Weights of a small transformer language model.
Size: 15 layers, MLP 1280 xIELU, vocabulary 2048, 19.1M parameters.
Architecture: RMSNorm before and after each block, no biases in attention or MLP, tied embeddings, normalized queries and keys, local attention windows.
Training: a variant of Muon for these matrices, 366M tokens, 5587 steps.
Each number is 128 + 24 x the weight over its row's rms, rounded and kept within 0 to 255. Layers, rows and columns count from 0. Numbers have three digits each. The size before them is the row's rms in percent of the matrix's.

# layer 9 MLP up, 1280x320, rms 0.0744, rows 1031-1203, columns 240-319
107:175143161130150136126139156114107135098145124088123134145136114139177107112125112127171170109116151129134129125101131153124084132135132098121122115132153095140074082143101135090133165100121124088131166149137098103115136081118125127134132135
100:105104130101136106182133111124102130149068121104124136137113135161092123130080099106132158142151141146152202143110105137137087137156125148115090150131100121098109100128149106136143093118141132120091134131152110145130145112097124112088161172
101:120126112170117124161130130144129140103101068098142121157086115112092139118141105155105150104110139131140139143114106113162096132116094140133123135106188160123140132108115119114132149122133152117139100081128107124197079151124142134130140136
114:123086114126148143141165180126093148091142075166116121136137138145144091102113138129133158115166150150141126153101150103108151161127114120137157126118147111100130094108154098128110148137123165151168095113146160135151127147180139102120141117
109:127133130157138096130100110115139099130180160149122128136158116130134155100162105099123100144105105146192152145116136146122108130114158106107101136158130110152095123080152127119114148127093144113169111116149125131182096135083087141143164130
055:087130078139115124070182093117128116114143130108147129118130177138118180169133156125142128126096128119101107143096134112107095094131173098137108099141129089088138141105130131105116163174161121108149145090115123193139098105156147138153098092
098:120141110130108157146148117115113116120167141152149159139140122112097099111139095141129139127118127107125159117106111076133149119098127164122101147148156144110103105142133121126136086112113112144159143141143098105143100102163086141084152120
101:108085143142144050136150135136165131121156159137121143109147107116149131160145146139112124099136139148129142115147125177151152100126101119133203148118163160072121161134134139109105113145116138090120148136162168130134120150094103124071122144
110:127126144095092156137096156119109118126151171140089142108128182132104151104161108103121120149153167158067123113122154118128134139141126127153098148134103104122156120181150118085100115136166161126141149127135139128151171096118140123099144150
102:117139183119117103143128101141129141124136160100155123155130116088113117170099102118120130134134123149149123130129144121117124190133135120154092157170144139147110132108110163107140106136107145119106123100133137135128098133158172095090143127
084:139128147140112105123108115114155113150153112102134135173151116142110099163146134137163107143138077189157130104115111097131121115137130111163166139146091142136100135070150175102114157094173149127175103149111127128150169171134173131132132116
103:073119121158108091117131086153121130117126141074099139141165155153119140109114137126154132072129113112157117102133139114114115135129136123115106112154154116150142155146160147132152140138179098124140153140160102116170158144125135109135127133
108:091122112139154093111154131048123125114115081130130144146100083119125141126117145127090156134133130133134127124106108149128142135132091120116121140094155133080137098126156114131107156116226102141131157158117165145154139133127134155122124132
099:102116123142133127140092139129125185142153104096165090137147105141127123128158123077136118109120146084131143122141158135125136139118132107103143147106165104097165129104121142105131123113156115118138132167137132135133169120144131158149113103
109:109134137140134139124099137102156144145113099152127139107128116123120157096112150095122126177143178133170138116181099137171159133197148136108105113140115099093150133172154090143148151083118161134124163111144134123125128091135128138104164147
098:153120132168116140107134136143125134133099127091134138148148187116140101173147162110089149127131142145088141128162119202048127117113122160147127082110117119133121121100155139156151142115107120118132117101164151099121152117135159135108110133
099:121174153137110116104127159161145120098123137123141178148154093096120122134083139137110141130149142133141099168139135125156114142147173098115132153182152120122144164118117079085153167159101064134133118119143112159140103126142161151099113119
089:128144152162116153171133157132101133146175145173086172095166093120144116102105153092123159133109136111120121122137115170144158110112122109128100131171082146122117122157172134116112082101106135133102108093093131148106142176124133158114127184
100:105127133100108160134109101133143088150094116124168107164158101117144125088112129122133109141111111121130103113124141127120110116152143101101106104122110132074129162085153123144146137131143126151113119209098089123148165149141132157117122142
107:163113089107086123124116127096170172141138146143138107101143117086151102094145121142116160131090175117147171175139135145122131151124117129149096101126101140082145089120145165118100141108123115154137072158131139109162107119100151154101140106
109:132144129111142086106150111096133099098140114136113157119098133137160112163137175114157083109136087135123155089106152166127154160115176144141145141131119155109102111132126132158130153168128103153085176135134142120112122085159116166125147132
106:112122110165094137104132118149093158101111099086135145105095107155103125148163148140137131151143156117145146070106101133169134114143142121121104100159099093097154129137103163147126138092104097085125097133111106202131131118090112138118066142
106:140114127114133138102098156128115123180125084108092144137102109144087163127133117117134129175135125153162129130127130119109116123137108127125133162138150133153140107136118138095126072106131135101118114114112132110166145076140136159174087100
091:145112150162134140102179127132116126165121096099221132136110124099140122148063117081115130107117117147158147169117129096112104143136133085127142176101139117129136095104114092097139119118154116158113137123115143113133151138110138122081119140
085:093106178103134124102115142111081125092131136137173106092116148171092131148129165161166142113108116122143101137107154164137161129114132123146149151136142129110116153151175146149115099111164148145126142132121146123162139118121106133128171106
099:143125103145093113093108130127115136147153115120107082161113142136134095111165123131113170165103134121094123124111111142117149148115157147102109116155172139108137111122179107122129112127081117081139148150136112161152136162060122096105118138
095:108091077145104096080120184137109123158120093117077131127119117113133122173171160144134097131157118060133116126162115139140121133131106125157108137144160108137116189143132139159092122128107140124114147156143077122084120142143100169107126152
112:119138153101132082134142144124123167120126114166131133113143103137135136093127142122143092124146140105117120139149116175149092155074115139138097128133147138089116103138119183126122128129105112143118110100144169117136141109102092143143125142
107:113124111174102145124111136097088152106135177139097096116124076115150132123127073126108104149091098150136147107164135122119116135132119094162143145124175116092123116118133096135145149156103112119120169108088119174155109135126116143121119079
100:120148109114140072119127129159123118093138082137086103148112147155168133105146108181136142137123166111089098102136145130132102145073165138150121157132137157122136070151152139130106122106141101163149157101140148108128123147128139160112122148
104:115119112142191098144167153132129166133142175152092116152125109135138119099153136116162110172119117159113152107122110141136131123131181098154129104132106116095106105140130115153114167113112112109133143144082120160103102141142144159122133132
093:167166143140123098154126153103183110145140083155112125114110132109120096108132120083127077143124151149148132102180113143143094090170095144138122103147136138145113133112089115141125139103133140148123122074100094149130115094118118163100121104
108:099126126135115143147123124106159113112117097149117129083067086117132105093102122086142121100123098113161117143119083130158148128098106151129102112112123125149126136143125103154144150101104119120132122152132115155144134104162127097138116164
091:115146159120149112136128164135112177118123141203179160119140132101119089136154120091100093149132138154105077088174125111139147107147118157150130087109132125126120136126117099139156133114144089135123165150157147150131151141128119133133115119
092:138156130162120089119112115110135140118081139085132117095148143123131078079081122128125109134096133111146143114134093150138103144131126122130073159126115125121125065111129106139141102164112170127131112118128133144152134119101082146068096108
110:119091128170153173146114138119090121073120110152122121119144119168160134141117091092119131134117106184094153137124160114161115121120108100162101116138123157153126096167112141099114153117093097154071103118127176136092074170180162162141076119
103:144131159124132140143110126149151118128086160175107125128182136177137143094150106135153120142161123112119123104094126127158099110141137149109121129175146128123089099133089132152133153128136115154144133102125128142155149173132145132124129118
093:125072139102142166088092128139117154130143108126134129171114121138121106163145145152070126108122131118162122127138123115113138087125119129128137146111105063138118083093165112148128122126119136119139153146147133155101092114120171149113099115
113:140096138113080081121134146115117139140136143121124110122110160153137136107112128136120080106137118110115122141131122101147139091137136136135131133113132160109154100125135163140177176117101165108127129168137098068103110093107119126138129124
101:134121131121093148139132074109098150176108102200155136100168112141128087145160133153119094145116093155116133166137080131125132175163135080104114132142136126140131115109094098145117120101137137126109124143137116102111149137117105126146141110
098:144125114157135120148119107127126135112104146100130133161146186107130130161121109180134110180125086112147163156152114111124136135125112122133133149106120099150143091132152141096152142105132115137157143087133154152167128154105159123119140098
108:117108128110105158139129109144107130103138134155152128124131134165137143126127144077152126141133103105163106113126091153097158133119049099131127109116095105080104124092123125150128135141131146085152134142143129134113155110132136098125115106
101:114178114137174115138152148104144153109143073120174154089146174148130123089089162138091087101129122146144100127120117144156125168126131156127121120140112138100129097154127149107087142125132106141120177112122127165151109150123144128119095129
107:121167131124089105136077118099103138127150065152153095183130103142145133108147139134140142115126096108126116123147162168078140158126126138118123119097138093079108129119097172155133128122101175091149152164129151131130093141131153166097126136
090:156124122138157108115140145136094104199130126146171101116158084119149152128149123082149099104162183122148079116154109071113131155159142110089138109156112139166152095126104149124160127111105156132132115179133171163159127107160135121126120160
065:184135104114147111157116116101142087146104094131171119082159126092113150128092109111131103173133150069157154135119112117126115127141144118143125097078151132124163143150112101114143179096086119131149137113144164138082108145109123167147174136
093:174085118094127135138077181135135166158136151173108136108110148139108123133137135141126153158073062115150152124124105132144128124116103088145111135121123117133132130124095144111108171109120104105101103138118149076113129110124112169102131100
098:173107167099134087131146108125088075106144129080144121187126155095091102126170132093156114083147093112110128141142115108156127098121151132124113101161143088120144147092115147101133145143117126109131131118124099134087148130165132152127098112
069:099136103157109138101152124108131126088116121092116106129135147129073141121144131162123099148083163157142153129119144129127096115158115128087134133139104138077118123133100097149140149120166172103154120109108147135124089172121137115059129176
104:150139137151188101098163124141127118145134149130118128134152112120122128065114143136114136156098066129151127119119170139090099158073109123160107095116093140098126110133125098141115150093110123125107114143102112080158113116128131124128115100
091:131107148152116093159094124109103128065149142154118127135139147086133072127153158120118138151162091097131104098126109151128166130137159145124139129111123149096148103188098086162096116127054111129148119138130118150120142141140133099119075133
070:088106096137118161105155162132129139169113153131144085154130143148154131091133151104125106133122150093131127131110106116130092156096104111114103130121111134153116118107095105188149142141107129133086123159120136122130146125111083162143135137
090:144130159130070138118124138119135137148136121131106111123071155111178156158138141169131107115101130097185102153111171113154165139114139149137123143113148106125107132160147105100095149140132130120156125174148145167121119070145142129080129149
108:112106106129160162164159108128146152146150102153186127134095134141100115145167161144091100103115112144099169092135124154128154077142121103102130162131168129148103129110105126131133130113132083128147138139088132110128127138135112135119119188
106:086097136109131147130120052118137150081145125091145113158118143167133095154125094134120101131130119139112131114149125122148152114108141089147126139134069107153110164117116144149130120170177108113125130108135075115121134105119129088138094146
095:157151057099120147125104116119139133107131085152123139141119134103129131146108131143099084152128179144146066107134109157143107131100115160121090164137122141115101099113079120147088103144132105111132128156149095159119184177115160093141129119
109:156102099126097118088123152145179121108167160157143159124130158117157100108102115130095167171185092137139158179148108137099135139139141175126094136113108074112139120155112108144165153131168121135158131127127124133097123134148135106116122159
088:134086167106119112157124135125111136112131107172106062121105133126121131149078120119128130164117141134117157110099125092139110142132123088132143117105171118107141132097107145160173104124106136157121114114120109124112139109112140123153129154
104:156112107088092110122120113117080098118171111107107170146154161107115135128095120121130127099170132112104168166082133157134083188112138105144104084110117126121144131132126115081124121130177146119185113150133105155137114113124121116148138113
090:118132113120169147100088076134129162095130119134129149088169163117090104152105124112124123133154112118118148144077117083130123125099134089112104147132128150160113105108104156152119133188125139137115153112124117132126124137162122149115133122
111:075105118122169126149104094134103128106113141130106172107165107148163120129103159123123162092132124110129056139127101106132107131109115078120157132159139111122113090139124139125141087123161091089131139126114139115176160125109092107161101132
107:160158105093122131127089157104078115116129094144138127084112132129161115100110082110118120126160163135119104145138129158090085112099112109077113128122153134108185156145057146138116126140130129135164126117111128128148094143134131143166100098
094:096095130119135111146133136136141147095131121131155159115134137122144170139123115096147151106105152139184153121151143155177113127112133168164154116110115089163163086147084144116123118110122138121114148083093088105163137070127134101076138137
104:125104091130109136174128145114131156147123143145130102131094170090137108107117147150124101114133113161154144129110107136131124152184131133121157167106097094153097165138166155114176123076130139161144127107129109120108126141139102147131122144
102:188096110137143156136120127113160132164100112114167074103136141085117135165155087127146118152097119083109132112174101114137137109122145100165106098081142113145103140134123147115162112122178152168125079102146138112153136116145101084113163114
104:099099144116102128128169106130146121104125119164126109132144100073125123141127092145136142132105129127132130140155131111105077141124129125145115120154125103143148170095148135102098120126150087113139127143120154110185093095098114144105150106
104:103160144111129128097167150143127179134104116171143141097180095111114099086162108136131159112112133136139144113132100106062150132085158116118090145088145161153097113143149143177171117116118134121130098076086119128127113105141156119119119131
075:138131113151109161130138135128154109140118139136109179121120134102150115126132144145097101149105122111082106120100075133152119099143124139162107143117131131132145103159145132136097149118109117119159119143154147113141102122124167092134137085
102:105146104188174107124120142147150133145118178101118133115148150098077142150123117144093110151135115147070117100158097111091125135118139052093120125090132164130100150076119098093114139132096138102109126155114177135112114105125126114125118187
107:126123133153154084168120097114180150168161145120139133133131123147141087157132110106097128123106103103122140169170122142149128131160104124142124090129141134139160124165121133148126097149180116153116150144156101136156155125153138132095129114
082:122106096119115121077135116151135114102125121150153125111135133087158111151097128127135132186147123123158127164117091140152098120108147141149111117175110116110090130126135139089152135122129096112159101086121101105156121133125169120113143145
095:112141136148074142132106138109129168154142137115109152099118090120153094118073160163128107108134120122118146133135048166144095136138097138122118128127123146141113150138143164150127106077126130093094163143135130151158133124138147170119133105
112:151105104132154120139139167151141100082107128113117129170140156116132096125101074126126122107172119141128083107187164137169066133134118115098134141125130110147117090140156091159111157158153180118069147123115108148128141137133155133131125125
095:171078144134147125150108138124143116192117115143108100114136141155091152123102115116138128154131160100125134110143120114125127130115129150120140112152079087137062074160094163174107163122167170142139116128088119143138172137162122152113125146
084:140126150111129133114115143139131146081150107156176129107118117123107108157135092091083129143126138106139153162099140141088165107116189099122134142164092111139107128132156120180111103138138103161168092111133175147181114102161172162152127108
090:139135137096125128143143144150161165171151156147133129139116117132140147134124078125113132138102152110119147138117144185128115159166119101114141102156139152091158111155104134092119106095147105145131101100138081144157114105122175144150109157
101:112128140141085103152128150162121161158139125139160121123170151157177073184142108119079142151117098175104125064121139131148129134119186140085106135109150166125141131110105168135113071130128140168114178133194164110114137110139122149126133103
110:091127148124164086119197137136122142105135120155113135141151172081118131138149139108139130115097087144164167124148123130174095145169138138141117156088161102079164116154141142176170097120105132101120118146112097115149133140124139137128122111
101:119134138106138132077158101121131134138119114133093161137149087115122116148117158090124130124118132129172099110136139120126133115108143105081113051109125162143189141162111153136161135153133134099110112138113122150161125158126131089167083092
101:060112167142133160144124124139119124154101081129120125109145131106179116151118150089141146099120131080121106110111087105111144190102072135178129108140094103151101142152107091149122180115089135144129161132113106109147111158144109102147089100
099:143131123121146114087133139177101095121125129152110108098110148107169135148131102132120106159153138122098135160158122151147163142144100119139091077126145107117103139120133152128106148120147156099091123174147125095144092130148185105153140121
089:135144171124109113090130119140107138188121117132090134144161124120133127127147123122122154134148154118101126096091152117106131096119128110105117136121126146111142121172134105121158131134166176148180159065118144130134097084149147117162144122
096:122105102122138108157115125115156129139119136121117150119110128122107085131088118144096132132117163114114136158162141121165168107124134129116112145108172179154139132099142143137093146126161147120162171169169139139118146127180121124155152148
089:140093124118132150114127172119133159149111118168142133148169116160151181131139135170135164126086186133163155123124135105145128145138103138119164134135139120084156167139142105150070140128132119123123127123117090120128131079150139146152122178
113:111114142108144133138099124146138163135131101189103108139073148096113106136154160127118122151148127132165141068124112114122089090144119106168132140185124117137138130095124129161125085145165125114061139119112112139163115128125075152117148100
096:126124141128131135094154109183136122171163139137134122141171125161127123138124134122139121112132157130120082141095133121167113139133123119153117125124098123137132120187105140112168103119127117156104134135112125128140138097145164119133160132
096:126116156136111152097133080091109106111143115160134126103169155121125082124140170072130129103123131109122159132133176154107121058126111163121148152149151130137143116119088096142141170127134107124155110120127087115152154098153136108129129131
098:145128088128108158126154117149117137142122093138175096158111107074127120145120114122156106115142104107166137159132188089147082130092120102102120127110148139115131160107114097116105107161128152148114145102108147121147091111128131138105153120
097:150147106160143129145127112136095145111122101118155073132112128131099079130129078127105157136138146145178110105127166131128108142119142115112163139109136099127130106084102147111128131125123160122068148157123133178104131133129134126129144111
102:122131112131157108117139160141170168157110166103099094129120124132141137110089135072100159104146112149144152103132112139174140112119137148135161147150109099128117147119132127188176063148115143141146099111141081101156143137129130108072138151
100:108153106096132115120140124121158112121176147121118131140165123137140120136082142170137110101163131146138146069120099124105164133100148086106117113092147124097134124124134123129141051128146138155130167113136101142145116108135128119139115117
113:098104127146081135079130159141175127112133088124133107162139102154111118125157124128166166084156118155147120117109166123080113154126155135105116103156117119141178174084105167106134126112124113132166141135116126091098164112127132125163122109
079:159131159149112125103141155125154144114142168138141079076137191132113084139158103156115152139120147118169128116144127123090163144123137107112142140149104097119109069126114154152131160166065150097122132100136154153111175150161123160161089114
113:147115157117118158124135151142089033154185151088115146106099147111134146142095118094104133148111162125109145142163134100169119145097129129166127144121133173090110109111144176141137134062132154127136154157146129132096105118145146139130109087
099:134145096135123153107143119135136065134160092121100154156186112119127111127147168121138126132117116132103164139164116091112118127086112153111120128114099099200165109150116140104120143114097111144086118149193097138119170105162122126118142140
084:117126137122152117104100134118141127125134156127085120099131108128192117178138126065159105120137151117086153099118112156101081144170145116144064096125150119138134066083091147119082151138134077089133116129086132117126146123112147135122150133
099:142094121180134143119134118142147116148136144103160132152152165107136131103141123114157052147107100117129132082147170134143146099113158143110102125123090120112130120181120094159100136114114143084118136124144144126118164167122134141125121147
111:114110130126104140137131128114225106146138140080133084132085117166154136146157087110111081143152114137113102115161149124153118154093124135162097075121171114088115109166123139103106106114136177135150107135140162129130151099142115120134148106
090:116113099132125138138142140177141131121110122135182116124146077145147157104163116161115096121077089107119171131142123160128124108155128104080110168134116143095136115154113123125076099113128122096095166130128145142167144150144088099120092122
100:148163106163119104133103130119125129085143155141178108116163099110148170103147094097150113145132127167112145084118143122159094124123155182153090097092104089150128093104111095121179135098089161112114120080097122137186152111169113158111131125
095:144153087136162138128117104115147111117086126133154106132119149103120092149120120122118150128057111149097136142144144091167115107131143165111130121159133141139115078134126131090149054154098117150094171095145089112137128123083100075110148151
097:071137126112128081120155166133123158152116111142133123151139143093123173130143142112135061124102130109110130108132121065121107123122141104156151150125110176117096098090122094121158093148123143131130107115149126135149145116146127154152086095
092:180146138122127101144106138124138146139148131132120087167163087185144104086080071090123146137178127128127171158128142129131124159153080152141151123147145142156128100124134143088134134124119119177155168108142112163175189160122189124062133114
100:134124120135085137109160115105113152124130104147142100105093152107123100144125110101137102111125124117106101119132107154076132131133121132156126127077089150155157128123120083133178082087141159122129145120150151152104100110137148143160113135
120:156125120135110161146134153158167140131166096131185097106115102090132146153166077125138120120144134122118090125121053138161137151144178147168119096135170110136119077145143113165120127127143131095114150113137120122141102137113123146151147135
105:090065160146163110173127142147173091148110082088120095137157112124140126110138110134119138151131115127140129138121183141127133123150122125107129126152153111120153118132163108105145163126152121115155106111123103151125165130159121134157123117
105:127127168142089103083138163135110159129142098155066105156132112154109152121105150141123135096162132117090141164114169091120128105149144146136131098139140114147139100108127146131120101110131148137128133104091147151149097122125138175128114101
105:128128161119137141152114164124147120096116106097129126121119099123141121148149132146131129169138160143146135145165126126164136105145120148080139106097050118133137117091142101139154146123143115134115121142058143166149116125111123121124126101
099:109119130086127046140141141103112098129148111121105105155127102132153102172107116118142125158102091130128115140126111105113150128119098148152116130121141155122099120117120115135146118175123068105128110162170141111150093137137126146134124141
114:128124151149163155120168085125126164144148119127152114116153117086187110130110145095116097161122060085101106074154133173153153128148108152124134106165107145138157126123149120147122140087094134154091155109150135132122139117121162142163115130
085:139118133138124138153136121122164156137102123122149118099107111102162105144142170104122156132148160188093138105112128123116124166111110101092121165122151165163147120168161144115094174104137135107103109146161106107166106123119170189162176157
105:087161157098100120119152165086079165134121105148138124112103174105137153124139136146138139108149133108116122123199144145121130112159123132098131114111134120169163139121129127146140088089068145116128144111099139115110096081119159128138096126
092:137140137099143112105166156101125109099129127141109091167128100119120120145153166130065169141111144149122135138128096141118110159134135077136179105127085113139133111093129132144099133167133146119112171131115155159095139104125076108132147172
094:152122121090118118150149104165126106132102059162163159159097107062121152137151149101077141164149094117115129120137133092120148113108118118076127067150122113153142135136125120115124169107149130111107080153097140118085133120100116130156076112
079:111133138109137149126116151154145099151149140154139123097123146127147130096101136122067154139087125108136114104095065163106130157156105110100145139080161130128094128112142147155139124149146128101127138111170135174127142142159102128111125151
057:098131125091080135122146078120143135098178134108105113142116129106129169137115115122097133133084141134166151122139158117122104108153122183161129143158120145124151118144125133114177120126128145131096159139117132113122126123116125151160130118
100:119149094153075107133118120134114123113120127154109151169114085108161106137109136193153114162140134114146108130163092121157118123154110106128137124101129082125125117108121137134075141153126098117080132099111131123134121115086087128169094099
101:167168127185110149106098114106108102115108148140156130148157120109091132118173104177125072089127166121126140104116110139137111094098081082075128111120098095105136130133096133121119143111149147124155111106157093131107146141112118120148139099
106:116114079137146151103108118134173169098141137131128130133087107083135072153144146133104113124101151137101150153120107139147135128166134138151163156145141131109153138092111136102139153131148091157122189161143121135176151154154145135133147141
107:103149119132153107128101117185147157156142094147151135138139103149162153110149154133202143103151124181109148126091122096097113116134156078123120142138162106086132123120107135116123132148152121131121154089110114164125104163144162101139091131
088:147155153117149112104110143151146129163118149133109142145126114126106149133174190101096101183114130162134115120132125157101147118148135120148121102126175162140146135118095177123101136114105146114171124122144175146138108138098140116093135165
095:118120195147153064182139155157130102149120148101145107106139104110105166118095103101154112146098143111132137121076101127115161194106143105102166147130149113121154116085134123133119158176100112107120137127122122111137117072184177176125162126
091:135126159129110122137121128138118113122134145088163168091146095108135127133086137112168073103125145102175134100152115098123116156097147141120123134123136168089114091102131110205139120117140134122126129157127152132147141090178154123159114144
125:122123116160125101151129098118112130127132111111100151100089113113130091139057128132109120136184127133128146090192118123134110156144160123122126100092169138090130124103100105139115057128160157093122136140115075129160152127137151126131095144
116:141100130117138129139131113109110153145089128130104098113105141140140144128132136120132178110121159105126123100112126148106112100098130168137117127136091150101136114124138154117180165163152108109140112121161125159137108120133188095122118086
106:125186165114126118121143156090122113148117118098075142136128118130152156163142146125122112130121125160099099130106140148103138125171119108120153110109107133122148114115129101126144134088185142177169164142102093098133138097138084134159141153
100:087107148128098144124179132106138171112147130109153168179115151142166141128136119167119153180101131125137093121102121115145148112158087129130112135124132124138111117160108137111108114079150128121156087132158120109120144138151092144110092139
110:149123105119116121173137116105123117142130136117096121136138124150094147105142134079153145159091132162126120094156113140182103152125164108095113159141086100100159144134128124066120107129128128146124133105114140127132163120132133102156144137
088:129113099115097089104106114082139108125109133157134093139125115104151091106121134153139190109169088131141131139132132102122136141127152132119158109157147111151085130161128149133148152088148127058156100137076104125118137150134070154112130118
112:087195187103144094151157141139131101138135134156158092122098086123098121126119096125113137126115132143110102160149105120118100098136120125111138152146089072101154159133108108097058173112100137099089162067157115119134101160138137116097137134
089:130060114125109115154131105126159134153135091108156095121116096117156101168162074175149154085107106115137097144139153136117090083098135143121098102120085110104126121132108135160101129120109076111073083103136164123151108119148119161170092141
104:134113175136154138134124094175129095162102124119122125129145160125162122149147123142095111145128086119105121151162130137122132075140125152110100116149151119105133150138108163193142140082094133107115170116157145125125121166122149140131153092
106:139088132134096129115134141123136137130138140111121094081149084169098119135102127117138147127131135145094114116132115154116086114114139143139151170145127130114148115101188126119170109142108085183106131123115132143123130168090108141121096148
098:122171120141116138166085187122132153166127120158165104131110115147085098178140110135111120121132102102117118130109146109135140146127153146120112133099143117164143108133104089155159131112149144154145115184118124116131139142126126100179143111
111:170144134118132125177158141145103154106102101066137146106120144157162107122122071114096086121149110119141098121169153139092142148130100136157125139131121105142108105118125112135117098106109142137119120078134113173115113138196133122143121135
096:120153151134115096165132133159146151090121150091133144098138140097148117115125142099151140101130123115116170166136117131147115121127110160098134099137152146141136137142152060110121125087120157146118146146152059102126165123112116119142130183
103:138187122109110119172142146101127121157128080084135120093142069123136116144146121139120124121096153172133142140116112143102174095149175102083123167105131160157147122154143123132120111156121158132118116127162100133129142166064100136113118158
087:159092122113126106119130151135163184129116131108123139124078147154111115086116132131101082113091168111144115099136116113106180064108128166110137130140120130143142141103124171156124129099140148128135140128209105158119103103133140159104117112
111:095141127122095136096117134164137123133130117095184117161160155088133158127106150114125151112123070125126126102136112083140102127128136104116147129156157111136112137137178140168104150103145130148173129174132110135110137101125095166197110131
098:124179096137161138108141156098154146124153109145148134122098110115168109153121160118081161109114144139122117144156145072096167105099144149125120128134117134044163128127160104113099118107120122159121139172143135111163124168088119103147069139
105:099133109124084144139140132093108133131135090118165109084139137128131112097088124112119109088093133127119105170174137135102147154144117134154144100135150093109101111137160132115126090125135100094134136162121149100125120129126161160105136142
100:134146172169144127102145136124136107101149141113143132119165168099137121114151154162153152130162134132115121139126117099134149071088149130107096124126175111126145111158124123119143130153138130137120126119086106113135128091149161123117139157
109:112114117155095156086121138114135149167130094134126123100139130150073147136129136107134121155165190112165158106150145120112093145087133148121175107097097125131134145126122141129101121077154152132127148152143151135154127102151095127109163130
108:076074120134138150131121150132103124138162164107158088142168111160111135095134135116102103120110090112137115117120126137139146133114115090136149135164117111125184107092152110165174145122163121087137136112108111127175137177156113097150084146
113:130159145091103140123124084106117161112137166158104101118146117166094131168097100110090117156132129151168134168116113106097119131138117168136124165161142129110119064093129153128143170149093134104162127143118077114110123156097125163163129101
095:159115099132123083106160124150147141140118148090132130130124088135141121171119100142108128127138095132110145092198172095139128091084140098116137157071147146138120133076090100156122133164109127143107128134120146129114109099140114160147093131
105:131109130092165130107108091127064142117137099110106153126109127152145123126138119084119066174087156143096102146132122145147141124110134113121156119114126112135133135144165115121132120087122167101158092114118127152096131126152133186197127141
110:146118099123131155146141156097141102108140137101101132162110132161123151152138102133117139123141124147111125107144129101103147136135132135104121087178135090102114121135113094120100079094155129124173106091089126141132094144157151102104098137
093:126087093132128148101098139106112158091107174085107146135131096113115144151118167099153151142141105146157129098127121161127132109135118149139086116074121100128109136133147117123105109146109115179111102144148149122100088140109097081165134127
100:117113145147146134146087113065116097143116101134170160120120104118150087102077160151099130112154128106122116138144144106126148103154124090080132136129096129128145120171157067168099145131113140144162123088128082161150187156158156143124132177
081:066140112161131160112116082122157145143133116145147107122124092163149098154131099120099145119111144128114137118092148163148192099180112159080133119123173101108109096158123127123110173131124137107156128141137120158109115108126133173113138121
111:109117117157105121150111127144165133149129085105086115133134063130103121111118204133114123134137136106128120175122096132109147119122092116148140166132106132125104113140097121094108159145112108117151145142096167105101108136083159132105127142
099:130176121097172124125167134122089106191137145110113123100080133138130103136092117150097129134134138130074114103133145126127118110167127129145149138083155178112158131151144151194132129114150124157141150136178137146107131144167132162098137156
098:168104134154102134081151173124106125137144120123119139095125131114155177134167137132120154134138170134177135162148138134135047119150090122114151151153153143120125107101149147177129173128147098124073180069134124154148131096125151109142102116
092:116123099169121119095119109178118096106157132152163118132145127132124124107120120163108149149156124108151130154111127095157113152115131116114124105145113155145128123139134139158159163112091127144167112143107093146133121113120099120077197132
107:124118073166149109123125147170155110118163099165144158151119148134106130117183138128131107144079144148153151169156106096149165081122096085127124206123120105126157136139120153112124151112149132116148164127102157101130121128138126140131123123
103:119117159123175128132147126123135130059146120110125135114139118139118094134151115173152152115124158109153145108109072103112157179118142126117118145174099124106129089131104065158101129111132146129115121131117104106086132184096112122182139178
108:147158122145102137111132161123145109108111142134119112110128096144119146107082129180092068096093124125136153130126123130119121123128102136131118111148141099150128109107125139163114120146078107112119165092102109137095157152127126186136112115
107:184131133145102128128138126141116141185084098111121141159152166125118152121162167118135175159113151126149130159137112129112130092125098098139141127129144096111113166145153157179145208117122176117160133137152175156100098108167109114110130123
093:099143126117148120128140107135126140127129176116159120164150106161120100137131130098101140076142077116104114096137141148141169121135101117104114118141131133132118077114108103131127112099114139103089136172090062116144107111123135107068091082
106:088094124098138133109153144155093127134159163136123108107123160134120099117157165092066088143140115131088146124144104160133118154125173144125130079131106100134156103129096127122096089144115100121153128154114114153133142126138149131131131098
102:100125127108128145136094126117095109138140127120119108096131133093171102120136152128152061097181097142104122106061129144129151160155114150118120163136106121162128145112112135152108157114068099162142157167131146125119164161111175079135132143
107:112106140141154176086090132129124132099158139161152119156177147160130142141143083072119121129121115152141089145164118138120136101133143141109132120115173110108161113078145129125122142143103120120113113120128091147074073122144106099118122087
099:120140116123110110131137169118109100136066121109118118093144171133138140143140142142115135137088103122144096136094144158197151169092125173143118151136133123127093103115127139166135136123128126129175137122100121174125123135178127124150113125
098:058142140121124105148132094091142154169107105114171130118139127123139120124148114145180160179118114147122132134096130125112100164109111132134110157117088146166109097126132106117132132097098164113116148113149153159161106135120144127091108133
107:066138121135131162123169151124128115115125149126141165160121144143124101136130129136108127118086193182149103104157144108098122092130184118104111131121152167142156111112085145127141130120126118122177141143153143115106110160140141123138114127
112:128120115148118136095141123104116130106120164148133129125091120115115155137097118113116082121096125107172102132140140136152127149085095117143080166123094155090139145113149155156112100100151117111112145115163167153173130137155143098098139169
103:099132109130104143124119172123112136142160172147149126115120142143119099103115120154096157191140133154132082140145141114117141156094145095084109104086142124143109101136102103116162104160139149116146156120127174115118170145134126180172131147
096:127097157147118079123154120146138109184144117148118119117178091119123153101120146095135115134135152147138164138152117105149149133117112141132138108128105148156131135098165116113123143119150102164146139138085090164162107143168138135177141149
112:120139091073153124079154123125125096115129060125133099096145111099122090144122136180140143107116149100155117127159120105155109128139121097132117138123138138157148168141138135103117133123127099142180127090145113086133117090131141165125132096
098:123140164131129153125084111121137142128161146114147147154108176145167156136152152129130150110134140125133097077150079131133152161139124137146131191133115118149120105128114148130156143125123098118166133127142120132150130161125118148106126147
113:112157131137149129098160132108144082144144115119123138143116092070115145109118172191128110098112122177122153124121096146142134078159117155153150094101082164126121160119131117143134115128108131127126115144136136108107126137149109124165119156
098:107116131142149160138163124120150133161078146137117075146164128138161117065105094168118136144164130123065128123107095101150117119120097111155122131176130087140108138150108115122162146134128160142152103112131160142141082127165170132110121130